{
  "n_kv_head": 10,
  "norm": "rmsnorm",
  "positions": "rope",
  "rope_base": 10000.0,
  "rope_fraction": 1.0,
  "init": "normal",
  "optimizer": "muon_variant",
  "beta1": 0.95,
  "warmup_steps": 57,
  "decay_fraction": 1.0,
  "batch_tokens": [32768, 65536],
  "train_tokens": 780200000,
  "steps": 16965,
  "dataset": "wikipedia_en"
}
Each number is 128 + 32 x the weight over its row's rms, rounded and kept within 0 to 255. Layers, rows and columns count from 0. The size above them is the row's rms in percent of the matrix's.

# layer 3 attention query, 640x640, rms 0.0241, rows 572-575, columns 480-559
size [ 94 102 100  99]
[[ 66 135 134 177 160 185 148 142 106  99 124 121 142 161  91  80 180 139 105 116 153 119 132 157 118 110 118 104 108 111 154 166 130 142 180 169 160 123 184  91 169  90 101 134 157  84 119  96 111  85  95 105 178  87 150 107 113 110 121 127  83 127 168 131 118 136 116 157 128 137 147 161 112 157 128 126  72 151 155  94]
 [ 93 104 127 165 218 190 157 186  97 186 151 131 131  77 141 152 124 140  72 173 141 134 123 102 166 130 125 157 139 118 145 164 174  93 173 132 152 166 124 103 123 125 139  91 122 156 150 126 133 108 171  69 170 102 161 134 119 179 185 120  90 102 142 116 143 134  69 161 143 118 180 134 146 102  72 148 182 107 102 103]
 [155 123 150 114  97  96 129  93  89 101 202  91  93 161 123 129 124 110 127 194 114 155 159  50 129 105 101 162 119 124 182 140 127  68 149 134 160 167 111 112 164 143 127 178 165 177 145  93 110 126 133 150 176 134  83 102 142 120 169 136 217  88 198 162 121  86 124 178 135 151  97 202 127 148 121 138 176 169 172 149]
 [ 83  98 159 143 110 141 135  92 179  76 107  66 129 114  95 107  56  98  60 170  99 163 129 101 147 157 132 181  99 164 129 188 111 188 163  89 171 165 146 114 126 171 134 165  72 150 139 156 120 136 145  76 108 139 128 153 186 161  66 141  71 177  57 149 138 128 155 126 202 134 147 139 190 124 178 118  60  96 148 130]]
# layer 3 attention key, 640x640, rms 0.0241, rows 572-575, columns 480-559
size [ 95  98  94  96]
[[138 135 134 137 159 113 122 140 116 175 159 176 156 144 150 134 206  68 179 115 104 111 143  92 153 157 110 119  92  72  90 114 128 103 136 111 170 116 131 124 116 111 134 148  92  97  87 135 174 123 167  91 117 134 125 170 137 140  45  73 114  98 142  95 150 144 153 164 124  95 134 111 164 149 127 171 157 153 125 133]
 [111 132 214 132  55 103 142 123 132 127  85  98 125  93  53 139  92  86 181 115  82 144 132 154 161 131 149 172 136 134 155 130 163 183 120  86 140 156 153 126  98 141  89  74 106 155 126 158  61 148 178 150 142  93 143 142  91  19  94 111 143 166 134 162 156 119 142 107 111 186 131 155 144 107 183 155 166 163 147 104]
 [114 111 127 191 132 117 114 137 116  68  77  97 180 162 110 120 139 160 103 124  86 108  80  81 140 171 149 130 123 104 182 112 112  96 122 179 121 175 137 179  78 149 154 174 129 136 149 138 143 111 137 148 175 174 176 140 172 148 102 141 225 142 117 111 144 117 104 134 124 110 122  67 197 175 144 159 103 104 144 144]
 [156 130 121  82 130 157 192 110  86 155 148 123  76  74 171 112 138 121 154 182 108 135 171 155 163  92 106 171 163 137 173 110 141 115 123 169 147 174 168 115 142 162 133 133 108 128 105 157  98 127 155 137 108  95  85 132 148 128 139 111 107 154 189 147 154 128 155 140 127  85 134  49 106 101 119 162 104 161 109 145]]
# layer 3 attention value, 640x640, rms 0.0241, rows 512-550, columns 480-559
size [ 88  95  92  89  91  93  88  93  88  92  90  93  90  88  88  95  91  87  85  89  87  89  92  92  99  90  85  86  85  94  94  89  92  92  88  90  95  88  84]
[[191 154 102 136 172 101 162  34 122 137 131 118 176  90  89 100 133  84 152 117 118 106 137 127 136 124 132 104 166  84  83 172 114 171 142 170 142 108 129 141  85 173  55 120  74 117 123 139 154 113 124 118 165 159 157 116 105 150  97 156  59 149 117 146  64  73  95 153 182 106 199 144  73  86  52 156 161 160 135  86]
 [146 192 126 126 174 118 116 164 141  70 159 110 114  66 108 142 192 115 163 148 137 188 118 130 174  90 102  89 170 131 101 125 153 149 132 141 113 129 157 100 124 107  84 143 161  82 133 120 129 159  88 159 119  73 117 130  77 200 138 163 121 133 168 113 115 124 113  99 101 175  76 134  98 117 116 123 147 175  59 111]
 [117 155 147 116 150 123 105 125 158  78 132 100  98 104 119 102 103  58  95 119  87  72 174 170 156  95  43  88 104 193 159 135 181 159 207  84 170 163 121 117 140 108 104 130 110 102 162 133 145 169 111 113  93 103  80 142 141 132  56 141 152  98  85  99 155  88 126  76  90 157  91 118 116 102 115 143 116 201 162 124]
 [ 58 131 132 155 135  77 120 139 155 110 149 120 144 141 107 118 149 113 150 176 141 101 107  75 151 135 118 136 130  89 150 130  85 114  91 138 157 139 149 158  85 143 101 191 168 162  99 190 129 104 141 112 124 164 175 136 143 116 101  90 135 160 183 114 205 101 117  66 104 138 122 133 171 136 140 119 154 147 127 181]
 [ 95  51 178  98 130 164  68 127 118 145 170 184 123 151 118 150 143 200  96 156 103 162 162 117 110  73 117  95 127 103 110 134 143 139 121  94 146 160 114 158  92 142 116 129  93 129  70  77 122 111 142 116 131 111 121 158 136 117 149 124 162 124  79 143 155  93 122 151 117  30 146  65 143 162 147  95 137 161 153 130]
 [109  70 106 120 140 131 135 143 111 166 156 132 138 169 171 112 104 153 126  71 121 138 105 103 185 133 134 143  66 126 122 161 160 141  93 118 176 129  78 106 105 128 118  68 122 130 185 141  99 135 129 107 142 167 187 175 114 168 139 118 179 132 110 117 149 146 114 132  80 115 127 106 114 113 124 102 106 156 165 103]
 [183  90 134 193 141 128 123 147 118 133 128 112 114 141 144 207 109 140 169 160 140  89 137 160 144 157 137  91 138  95 122 141 129  80 106 152 110 134  89 127 127 169 146 158 118 106 225 133 118  75 131 119  53 185 161 147 108 128 123 105 163 181  80 114 202  98 179 125 127 107 158 152 127 144 162 108 121 144 168 190]
 [121 156 128  67 141  98  34 145 130 122  95 167 135 161 116 181 191  92  97 168 117 141 176 103  80 122 144  84 194 126  83 122 174 161 123 173 142 164  90 187 167 106 121 110 157  76  87 133  93 151 113 114 147 107 132 200 149  72 116  74 134 124 129  26 133 129 146 178 130  52 118  84 142 160 125 141 151 161 113 140]
 [156 144 126 195 102 209 100 121 119 109 128  73 139 107 118 110 177 102 160 164 164 158 142 131 109 198 156 132  74 152 135 134 162 145 165 135 137 105  99  81 129 124 139 130 129 104 153 133 165 115 198 162 172 139  67 133 134 184 140 136 150 207 106 135 192 114 137  81 133 147  84 122 143 154 122  57 112 114 138 117]
 [109 128  97 103 191 139 161 134 111 152 181 182 126 149 131 148  85 163  82  64 162 131 177  86 160 133  73  83 160 177  75 141 207 147 117 161 123 138 142 185 146 122 112 194 175 123 125 101  93 125 131 154 173 123 155  95 108 141 146  83 194 170 186 170  75  99 136 126 129 138 100 195 111 154 101 126 157 130 129  82]
 [149 151 121 151 138 166  92 124 146  71  81 147  77 132 147 164 128 128 169  95 112 144 109 108 123 125 161 158 132 109 177  82 126 128 161  95 130 110 178 145 203 137 163 129 145 134  38 145  91 154 105  97 121 156 122 114 179 106  84  63 140 144 113 131 177 164 145 139 140 112  40 120 108 144  78  98 127 106 106 173]
 [158 122 142 125 145 139 166 156  85  99 143 119 103 126 130 118 112 111  84 132 145 148 137 146 138 139 125 144  88 172 157 123 136 188 207 131 142 128 136 115  89 172  95 157 112 100 146 100 132 162 206 101 134 121 182 188 119 142 173  94 135  91  37 146 112 125 131  91 173 211  75 173 124 109  85 125 112  99  84 154]
 [ 96 161 102  96 151 106 151  92 149 106  82 127  61  97 119 149 155 145  81 179 113 122 137 103 163  68  84 163 123 119 102 107  96 106  91 174 142 118 144 199  99 133 180 170 129 108 164 189  91 120  74 105 164 180 147 105 152 125 119  44 109 103 128  68  83 177  93 165 167  71 156 144 162 131 158 140 148 145  83 113]
 [138 155 113 118 192 160  81 157 146 141  90 135 129 117 148 104  91  83 149 104  78 146 155 154 104 117 105 152  62 173 106 128 201 151 119 209 151 133 139 113  93 138 119  96  98 156 139  99 130 170  93 105 153 193 138 169 122  99 154 123 189 113 144  88 145 137  92 105 159 104 145  84  73 187 174 128 112  77 128 109]
 [ 96 115 139 101  50  99  92 131  93  98 171 201  79 132 154 114 148 168 184 103 184 170  81 145 102 113 134 138 135 108 149  90 169 130 146 110 115 114 178 125 105  88  83 161 166 152 110 123  69 105 182 116 148 151 184 117 169 121 141 136 159 155 117 165 103 174 172  76 152 116 160 180 143 122 103 167 104 115 118 118]
 [153  89 148  71 117 125 149 180 110 124 119  92 126 111 106  98 119 157 107 192 101 172  80 194 157 105 151 160 122 151 130 160 150 255 146 125 114 119 128 143  82 115 165 152 130 144 102 112 188 143 199 180  53 130  92  76 131 157 134 159 137 132 107 155  81 108  89 107 111  77 156 180 169 130 135 108 130 139 129 135]
 [192  98  88 178 124 128 109 144 167 132 109 116  88 106 151 127 125 124 146 144  95 127  84 150  57 114 155 128 119 158 102 123 121 103 126 107 157 106 120 144 102 118 163 180  97 108 143 101 110 123 150 158 163 190  89 168 129 138 156 126 111 131 111 154 155  90 171 156 150 127  59 159 106 134 107 142 162 156 114 102]
 [145 136 116 114  79 100 151 147 158 103 114 141 176 106 185 119 172 140 143  80  86 121 115 113 126  66 183 150 118 163 136 169 106 164 145 172 159 113 176 106 117 137 209 151 124  95 191 143 108 100  90 155 153  95 138 118 100 189 110 123 131  94 122 183  89 100 134  91 169 140  88 183 137 132  85  99 124 142 198 125]
 [118 120 113 117 125 176 147 113  92 122 111  80 106  56 174 185 194 139 147 128 116 128 111  88 113 102 136 128  74  95 103 157 175 104 119 157 101  97  98 144 178 172 160 138 103 162 146  59 166 110 126  99 165  83 225  99  85  69 109 158  94 110 111 117 171 143 152 157 131  94 118 157 111 138 142 184 117 129  83 139]
 [143  91 109 197 114 126 127 127 163 116 178 143 177 141 146 110 154 146 116  87 136 161  92 125 134 130 118 106 128  53 140 144 128  76  97 125 198  87 150 164 141 145 119 124  78 180 155 151 131 144 116 152 144 134 114 124 184 144 172 180  97  78 108 141 165 120 121 137 100 181 141 134 124 116  90 179  82 124 107 101]
 [150 174 133 160 161 132 120 168 116 132 172 165 115 124 107  98 150 161 103 139 131 111 170  86 111  72 119 119 110 122 171 136 128 164 148 160 152 108 145 135 131 137 100 164 171 114  97  96  97 131 136 146 146 188 175  72 142 153 111 144 173 143  97 148 131  77 138 142  81  82 148  54 119 114  97  90 107 125 181 138]
 [126 129  99 204  73 117 105 139  94  48  89 118  50  98  68 111 141 132  87 139 110 139 162  91 128 152  84 114 129  77 163 119 123 111  84  78 193 101 104 123 120 147 178 168  66 181  98 124 136 145 160 126 125 101  78 134 193 125 132  72 142 169 127 118 171 123  87 128 151  67 123 147 100 174 146 106  88 112 111 155]
 [ 97  81 103  95 129 117 102 141 169 138  51  66 121 117 105 115 124 115  96 154 139 102  73 124 150 161 153 126 151 104 160 102 150 104 154 190 135 137 134 124 155 134 148 132 111 121 159  87 170 181 144 182 143 103 139  95  39  90 101 128 114 172 133 154  87 165 134 109 109 118 129 115 133 149 115  91 131 151 112 121]
 [ 80 178 205 144 133 157 158  86 147 189 148 144 105 183 112 133  85 123 154 126 113 146 102 140 158 124 124 122 134 169 122  82 164 155 157 167  94 116 138 116 100 124 116  91 209  92 132 128 140 130 113 128 140 177 179  89 125 117 132 129 117 149 200 143 151 129 156 158 143 138  91 145 158 197 174  78 126 120 123 181]
 [101 114 120  68 121 201  98 151 132 158 109  68 136 100 139 120 211 159 116  55 127 142  87 101 137 149  88 147 131 172 162 121 184  84 169  64 122 140 129 142 152  51 124 174 161 146 109 155 163 116 140 116 151 127 104 123  84  52 212 158 139 134 109 150 157 104 129 117 109 134 143 143 128  95 154 135 105 136 181 143]
 [135 109 110 137  78 134 171  95 145 130 149 107 146 123 107 120 101 144 165 208  78 138 104 165 146 162 157 115 157 127  86  83 161 149 105  93 108  99 108  75  68 122 120 137 111 126 127 136 121 134 122 139 101 124  83  96 130 108 168  89 209  75 142 151 177 112  60 157  77 118 147  90 134  94 112 122 135 115 145  89]
 [143  95 147 106 127 121 147 129 142 102 122 176 170  83 166 160 138 178 100 125 152 102 154 142 116 130 168 105  91 157 130 130 144 119 128 136 134 159 143  97 166 166 151 135  95 126 115 131  60 169 105 166 119  80 171 158 114  76 139 140 120 159 109 159 115 113 147 120 126 115 109 159 135  91 112 177 187 190  75 115]
 [179 184 159 137 120  66 140 144  91  76 183 166 182 162 144 176 136 185 184 118  61 101 118 128 127 174 187 114  74 157 219  86 212 140 165 134 140 162 143 101  97 146 153 145  82 115 132 117 137 157 135  86 117 123 173 146 123 166  90 167 155 120 176 127  85 136 173 139 115 159  82 100 108  83 147 130 103 138 105 132]
 [ 71 127 145 164 136 120 128 110 133 161 143 116 101 123 170 102 116 154  81 110  89 143 137 126 180  91 121 125  60 104  95 144 117 172 138  60 114 149 116 135 185 132 145 102 166 119 116 124 154 102 145 112 107 136 147 182  91 130 114 121 136 167  90 111 100 125 122  96 117 180 127 149 152  98 103 118 134 121 118 169]
 [142 110 172 153 119  51 132 129 119  89 136 121 181 132 133 114 141 133 142 133 163 140 126 111 161 164 129 146  97 138 147 137 135 103 155 116  96 161 170 125 145 159  75 150  62  73 128 121  89 125 126 114 200 158 129  88 136 142 119 126 110 127 101  90 168 124 188 144  80 132 123 190 147 131 153 108 117 123 124  86]
 [159  82 132 124 127 145 111  97 164 117 132 134  98 126 158 123 169 135 151 194 104 125 118 152 109  91  97  91 107 171 100 113 103 183 120 113 159 129 165  79  56 146 150 129 110 115  97  92  87 128 134 118 119 120 117 107 142 110 124 217 126  92 139 170 127 151 163 129 151 131  87  92 115 139 183 134 130 104  92  99]
 [184 148 101 171 180 154 142 139 114 138 141 103 113 120 179 135 103 147 136 130 160  99 133 164 126 115 103 116 156 104  91  74 105 135 131 144  82 177 144 125 163 106 151 153 126 119 182 161  69 155 134 149 112 117 137 165 134 139 196 155 120 140 154 186 108 120 153 122  90 189  97 144 176 129  62 129 129 142 130 183]
 [167  79 132 122 220 104 160 115 139 162 156 116 116 116 132 122 108 116 160 100 118 104 103 111 100 101 141 120  99 139 123 182 162 169 128 125 101  98 139 124 172 205 160 103 110 149 155  99 154 130 145 151 172 141 131 136 126 140 133 124  69 179  93 140 170 101 173 122 117 151 131 163  89 125 121 161 103 107 143 175]
 [ 92 163 153 166 133  93  78 148  98 145  96 172 146 157 178 172 103 184 137 113 117 109 130 153  93 112 100 155 128 172 135  98 163 136 122 164 148 173 120 139 155 191 113 122 120 109 152 183 129 105 120 126 108 199 130 129 127  94 132 118 117 137 117  74 153  46  87 103 172 112 144 123 155 144 160  98 183 156 185 110]
 [120  88  96  95 157 200 119 127 110  65 147 153 137 165 113 149 156 190 187 112 163 135 160 153 142 190 107 145 160  84 142 176 121 164 100 129 160 118 126 128 104 152 134 165 105 127 205 126  90 126 100 148  95 144  92 179 175 144 130 209 102 158 123  67 156 121 186 100 111 131  71 106 118 190  97  83  97 125 133 129]
 [164 178 143 161 166 112  99 139 127 105  86 139 148 102 125 136 131 136  89 142  84 100 140 126 153  97  98  79 115 167 137 169  93 121 121 140 135 152 145 162 142 145 146 116 139 112 154 109 131 149 152 173 157 145  76  74 191 122 123 115 143 120 143 105 179 112 131 113 118  88 188 175 119 168 112  89  92 154  92 123]
 [141 162 114  76 163 117 156 102 139 148  96 117 120 170 132 122 188 128 121 163 117 153 187 143 136 166 128 116 124  95 133 151  88 183 193 163 110 144 167 115 121  77  81 143 196 131 157 143 110  98 121 128 149  83 123 127 128  93 164 105 115  86 104 163  50 120 163 112 150 177 120 117 119 119 153 141 107 193  73 129]
 [128 104 159 116 108 134 118 113 132 134 123 114  73 124 178 114 165 155 160 171 130 165 122  61 107  97 123 142  98 164 170  48 131 146 187 119 154 142 134 131 140 143 102  88 117 155 106 107 116 121 181 173 166 197 103  70 191 118 131 148  78 151  99 128  91 151 121 121 107 122 118 152 113 119 165 132 156 105 115 152]
 [108  88 112 166 179 142 125 139 143 169 124 111 111 154 185 116 179 129 178  68 105 163 110 153 109 189 189 122 108 157  94 145 151 102 151 145 130 110 180 156 123 152 122 128 152  97 100 142  97 119 122 130 144  61 129 119 119 124 172 149  91  71  77  47 119 170  99 126 143  91 168 104  74 165 179  76 193 108 102 155]]
# layer 3 attention output (transposed), 640x640, rms 0.03, rows 512-549, columns 480-559
size [ 84  91  94  89  86  89  88  88  85  88  88  92  88  88  87  90  87  86  85  85  84  88  83  93  92  87  84  86  89  91  90  88  93  87  84  90  92  84]
[[124 194 168 117 148 175 127 144 104 158 150 140 110  67 166 116 173  85 107 181 133  92 154  90 146 125 116 134 157 119 103 120 165 101 133 120 117 107  99 155  66 116 165  90  99 122 149 144 107 146 130 119 169 157 163 181 108 193 183  76 111 113 132 145 119  96 192  71 168 116 116 145  63 124 100 158  87 120 109 132]
 [168 141 130 171  78 150 164 143 161 102 100 138 167 159 158  60 104 154  49  90 121 117 114 162 156 104  92 187 149 129 170 105 175 129 152 135 127 145 113  94 117 165 118 143 142  81 106 149  91  79 120  73 100 141  91 116 140 131 150 173 145 179  82  66 154 112 224 107 149 156  88 139  88 163 102 128 131 124 132 141]
 [155 142 145 134 164 102 150 166 130 104 102 121 104  81 129 182 116 139 109 119 119 151  99  93 116 133 112 195 174 119  85 119 168  62 168 203  33 142 152  67 145  82 169 114 182 172 146 118  98 171 222  84 116 149  66  88 129 147  98 111 141 107 134 142 128 117 139 141 147 126 108  90  94 127  89  44  97 119 157 132]
 [165 139 124 112 144 119 170 157 132 102 139 151 129  82 162 142 155  99 109 140 150 129 135 128 118 107  67 144  87 139 172 119 121 146 183  86 127 112 162 111 153 124 171 110 173 162 151 139 175  60 124 255 136 172 138  65 142 130 140 109 106 106 125 153 163  46 105 151 127  68 148 169 113  54 100 147  97 124 118 100]
 [114 155 127 129 209 137 133 141 137 115 153 124 136 177 122  88 132 134 130 127 114  84 120  99 135  79 166 105 105 181 124 203 127 186 103 152  88 151 141 165 101 132 173 185 171 188  94 126 108 104 116 115 143 164 116 121 109 165 102 113 122 105 105 129 125 108  93 145 126 129 132 193 103  85 123 153 129  92 156 145]
 [171 158 139 107 124 145 147 127 156 112 174 127 202 142 155  87  78 137  48  81 121 146 176 135 143  76 115 159 142 140 176  87 111 129 158 128  78 103 134 108 106 127 143 120 189 146 131 162  95 165  77 105  88 127  51 137 147 124 139 137 108 128 138 122  79 140  99 163 125  73 101 114 135 146 182  52 139  89 128 108]
 [177 125 142 105  97 116 182 126 179 197 135 108 114 158 127 111 110 111  96 108 105 135  94  87 152 145 128 163 139  82 134 114 126 159 163 145 111 156 148 105 135 147  90 144  64 145 120 104 206 162  41 127  94 109 136 122  98 177 148 184 129 143 104 191 172 129 132 175 128 134 170  86 152  76  76 115 109 111 135 105]
 [112 160 134 121 133  81 115 167 113 198 112 139 126 103 140 131 111 111  99 121  83 101 182 116 125 127  98  96 132 181 128 119 152 128 144  86 144 103 156 140 170 157 104 165  51  83 158  58 125 134  95 105 114 117 113  76 127 148 181 114  82 134 147 203 145 143 134 106 131 129 116 193  98  92 136 156 100 155 101  96]
 [105 144 146 105 139  86 122 100 116  81 158 152 175 158 108 149 112 119 145 128 135 128 100 119 120 133 130 115 141 148  51  73 152 128 138 170 107 101 150 142 144 148  76 122 198 145 152 169 144 148 115 120 168 153 138 130  84 130 125  22 127 116 170 147 162 155 141 145 134 173 153 123 141 142  86 163 112 149 106  78]
 [102 132 125 109  92  99 116 122  64 155  96 102 111 150 166  92  92 130 138  89 133  97  89 185 128 158 130 220  97 144  75 123 159 129  98  99 113 141 145  60 168 117 192  93 108 119 168 152 161 174 103 116 153 105 116 162 164 121 119 153 215 147 141 150 110 106 127  55 100 100 137 161 133  92 118 156 152 103 115 107]
 [140 108 145  93 159 109 152  86  85 137 158 119  91 172 137 159 133  91 181  94 151  73 141 137 129 167 119  70 119 105 168 138 137 126 119 186 149 119 118  98 137 134 153 115 163  66 105  95 100 159 109 111 170 111 121  85 108 121 118 114 106 171 138 122 155 110  90  53  81 162 155 126 132 132 159 117 183 165  80 113]
 [ 87 175 152 101  68 116 114  86 121 163 140 159  98 157  65 152 136 117 148 135  70 196 173  81 137 138 154  75 181 134 115 128 123 114  94  69 141 103 121  96 170 154 144 116  52 110 161  65 116 117 160 145 166  96 107 125 127 113  63 242 135  99 102 129  97 134 142 126 101 140 174  82  80 187 157 134 134 104  74 111]
 [156 137 175 129 187 107 136 130  66 154 152 124 143 101 150 122 101 110 101 120 105 136 125 136  84  97 118 108 110 150  98 104 156  93 133 119 148 156 164 112 134 148  93 124 130 158 147 122 176 143  36 218 100 126 160 133 144  90 173 130 122 102 110 152 102 104  85 188 179  91 119 160 138 133 129 119  84 125 169 113]
 [144 167 162 110 166 134 139 171  67 104  87 103 119  93  81 137 140 128 142 156 118 151 165 143 129 104 116 124  83 131  59 117 147 158 107  79 122  86 124 167 166  77 185  77  78 132 134 169 110 106 127 164 178 118 132 136 136 125 134 152  69 132 100 168 163 115 138 157 139  83 139 105 210  76  92  88 111 111 139  91]
 [111 154 113 108  88 134 132 151 133 134  88  77 162  96 163  95 165 145  98 113 103  81 183  91 120 130  73  89 102 225 121 119 148 128 131 105 147 119 163 151 102 240 138 150 174 201  81 100 131  17 156 110 107 112 132 136  87 144 118 186 142 168 137 122 170 155 135 116 119 145 149 210 105  87 137 112 122  73 152  82]
 [187 181  72  59 140  79 112 105 147 125  94 141 111 136 123 109 157 118  98 160 135 116  87  70 101 140 135 111  79 155 121 140  84 147  72 122 174  74 128  82 180 121 130 102 144  61 148 163 199  84 150 126 147  82  99 188 208 162 137 143 119 123 153 159  96 109 108 120 126 160 109 138  89 148 150 147 134 175 146 121]
 [168 119 153  96 118 100 155 145 166 142  94  97 143 129  93  29 151 126 109 104 130 115 124 141 126 146 111 149  98 116  98  70 128 103 159 102  93 194 134 125 145 105  60  94 120 129 120 115 122 104 115 157 159  64 137 175 127 127 181  89  96 124 117 100 123 116 129 165 111 105 145 146 118 152 180 123  47  57 150 103]
 [164 169 123 100 125 145 176 153  55 123 157 148 159 152 136 131 107 124  87 135  61 149 153  95 138 129 188 102  81 148 125 182  88 102  77  34 101 104 122 152 120 114  84  53  66 119  95 173 163  78  99 159 115 103 148 133 120 113 125 142 146 144 153 114 108 103 140 124 143 114 176 126 144 130 143 103 136 178 151 154]
 [140 178 173 174 142 139 192  74 119 110 116 157 103 110 169 101 100 163 158 136 112 191 144 128 149  99 175  60 148 112 181 142 111 150  94 123 127 114 176 114 187 129  75 180  58 128 132  61 161  74  88  93 135 123 135 158  59 156 205  70  39 122 100 170 149 116  72 117 211  92 197 187 138 137 124 137 107 101  99 142]
 [104 120  97 138 122 112 124  92 139 128 139 137 243  98 116 169 119 106  90 125 108 101 136 153 144 109 123 100 153 206 126 154 157 234 153 146 142 152 125  90 119 163  88 113 143  94 169 171  81 166 128  99 187 124  71 141 111  88 106 105 101 148 139  96 136  84 124 168  96 144 152 130 109 149  85 116  90 130 128 125]
 [144 172 103 138 134 139  83 186 106 129 139 110  95 128 147 153 166 144 181 135 118 221 119 133  70 113 135 176  90 120 150 158  84 115  98  37 120 190 110 105 119 139 132 133  59  94 115 146 115 120 161 148 119 127 128 225  85 143 107 115 171 140  72  91 101 111  98 130  96  92 111 106 100  98  93 107  92 143 117 119]
 [ 75 112 150 121 118 166  83 187 109  77 144 116  91 141 138 135 128 176 134 139  99  42 100  82 131 130 160 102 116 170 138  86  73 141  48 147 130 134 139 155 151 107 141 186 156 138 138 163 226 101  91  88 110 145 206 117 166 131  99  95  59 135  90 127 142 131 112 141 107 157 158  93 110  88 159 164 122 153 107  80]
 [104 140 120 171 142 142 160 121 158 134 120 124 137 115 152  91 140 146 158 133 124  75 128 112 164 111 118  93 143 123  70 136 132 155 149 147  92 147 131 153 151  69 140  84 182 125 195 118  80 107 140 132 134 140  80 109 134 114  98 156  91 150 157  83 145 136  95 108 167 131 167 108 105 165 113 171  99  95 143  70]
 [127 114  58  76 142 107  92  98 130 116 144 119  82 140 162 135 142 114 122 103 146 125 107 127  83 122 155 185 144 122 141 147 135 151 162  60 172 156 111 115 108 170 118 142  81 153 150 108 194 138  77 121 105 191 142 121 130 179 142 192 100 138 152 177 144 147 158 166 167 113 148 211 109 126 114 133  68 169  93 185]
 [138 144  92 122 135  67 124 111 152 168 149 125 178  91 161 132 133 129 152  93 125 147 132 102 102 143 103 175  94 138 163 100 171 179 100 184 139 152 124 149 144 129 174 160 142 119 134 138 132 162 153 122 132 169 112 142 124 147  61 120  88 106 151 129 100 115 132 181 114 159 109 218 160  78 139 131 130  78 149  90]
 [121 136 137 144 171 121 115 131 117 168 101 146 137 120 165 138 135 122 130 153 136 141  94  92 129 155 111 126 144 161 121  78  96  98  98 151 133 139 133 174 170 144 162 152  78 120 132 130 216 162 220 142 139 153 118 165 141 146  71 118 129  90 171 158 104 138 111 121 104 159  83 133  95 222 128 141 104 108 115  97]
 [143 107 110  85  97 174 150 128 119  69 156 120 193 131  98 141 196 176 152 129 103  94 145 192 167 135 107 100 137 105  92 168 115 162 156 130 130  77 166 129 163 160 110 177 144 158  93 143 171  96 142 107  80 100 178 192 104 108 131 107 187 126 184  91 105 162 146 102  75 107 143 160 163 127 112 120 132  85  94 136]
 [ 99 172 144 124  83 116 116  83 124 118 109 110 208 159 200 107 144 194 151  67 127 136 150 159 187 151 120 152 126  72 144 115 144 180 187 102 118 129 149 111  77 113 113  77 107  98 165 175  98  76  53  86 105 101 144 142 104 104 163 171 105 140 131 163 136  92  94 135 127 152 149  91 146 122 183 118 213 164 102 120]
 [143  90 111  77 140 151 150 116 169 154 121  92 160 108  79 167 133 169 115 157 106 142  57 157 122 111 153 128 159 147 140 132 141 126 186 134 188  81 128 136 172 159 178 130 155 100  74 106 153  79 132 142 155 140 106 105 111 143 167 159 121 108 109 117 109 173 141 145 111 124 102 104 133 129 153 161 138 129 125 119]
 [108 155 158 157  95  56 166 114 123 141 143 196 153 142  92  99 104 141 125  99 109 118  99  69 153 123 153  31 127  90  98 150  77 147 133 132 111 135 130 162  92 138 140 101 185 138  95 117 125 105 202 116 150  85 137 135  86 167 146 164 117 126  92  70 176 132 157 141 136 126 135  98  92 125 121  92 148  88 182 108]
 [150  99 113 106 138 134 122 175 125 151 138 107 104 113 108 108 115 152 148 141 135 141  83 144 153 130 125 147 162 175 132 105  98 122 137 189 133 112 151  89  92 132  89 145 130 189  98  86 136 113 139 135 166 127  48 164 165 153 108 198 190  80 111 164 102  84 189 203 109 155 120 121 157 139 109 104 187 146 180 119]
 [187 162 152 124 118 132 147 148 132 145 197 136 112  83 168 112 126 116 162 123  95 195  97 125 132 111 135 108 118 131  96  92 122 122 153  88 127 120  71 141 169  71 132 129  71  72 158 116 149 111 184 101  97 119 123  71  83 132  78 165 132 130 133 132 120 132 180  87 125 121  80 104 142 145 141 154 108 114 119 139]
 [108 120 102 162 114 151 168 116 165  90  88 195 125 189 118 139 123  58 128 112 130 195 131 169  94 133 152  96 119 124 127 164  98 132 190 102  65 136 182  75  74  96 133 139 125 110 127  60 175  91 140 115 176 125 110 174  70 119  85 223 149 193 141 101 127 107 194 126 128 131 114 110 114  82 123 162 133 142 116 148]
 [165 123 195 113 115 115 116 159 117 163 170 154 139 145 141 173 149 110 182 110 105 121 138  53 112 166 139  78 101 139  90 130 144 122 137 109 107 146  87 161 154 158 150  78 147 109 172 142 106 124  88 129 116 151 163 124 132 163  92  74  80 176 140 109 135 163 111 104 141 127 136  97 122 191 117 107 115  82 101 191]
 [107 153 127 104 164 116 103  75 132 154 121 121 159 169 138  93 132 127 159  89 101 102 117  97 132 150 155 148  90  24 172 175 120  84 134 223 128 196 144 169 107 126 157  94 209 126 148 131  89 124 189 108 133 148 122  83 160 136 111 116 101 146 122  69 111  87  63 162 166 159 156 100  82  84 148 149  60 102  98 201]
 [134  86  98 141 134  24  99 148 150 153 144 118 118 178 157 133 141 152 119 158  84 161 121 157 114 145 131 152 123 126 115 128 119  49 189  99 135 121 122  65 160 102 133 103 106  94 108  91 117 158 100 147  90 190 120 107 117 100 106  79 128 135  77 155 167 161 148 134  89 129 121 173 183  71 116 153 151 122 136 160]
 [154  98 148 142  80 105 105 126 204 100 137 135 169 157 104 140 136 129 187 107 144 143 117 143 159 149 127 171 110  88 131  97 137 136 135 109 165 135 125 115 147 138 133  64  76 149 175 171 134 167 112 139 127  79  73 146 143  67 114 157 145  80 119 162 149 120 153 109  86 128 127 136 178 105 116 138 170 111 121 160]
 [ 86 131 132 152 113 162 172 178 111 218 140 147 125 182 155 157 154 153 133 163 180 106  74 116 142 101 164  97 188 170 147 162  78  83  92  97 173 147 135 145 127 175 160 126 189 230 103  55  43 159  79  94 123 146 170 135 125 137 110  68 232 101 132 128 126 107 103 142 144 150 170 151 164 167 160 143 196 144 176 155]]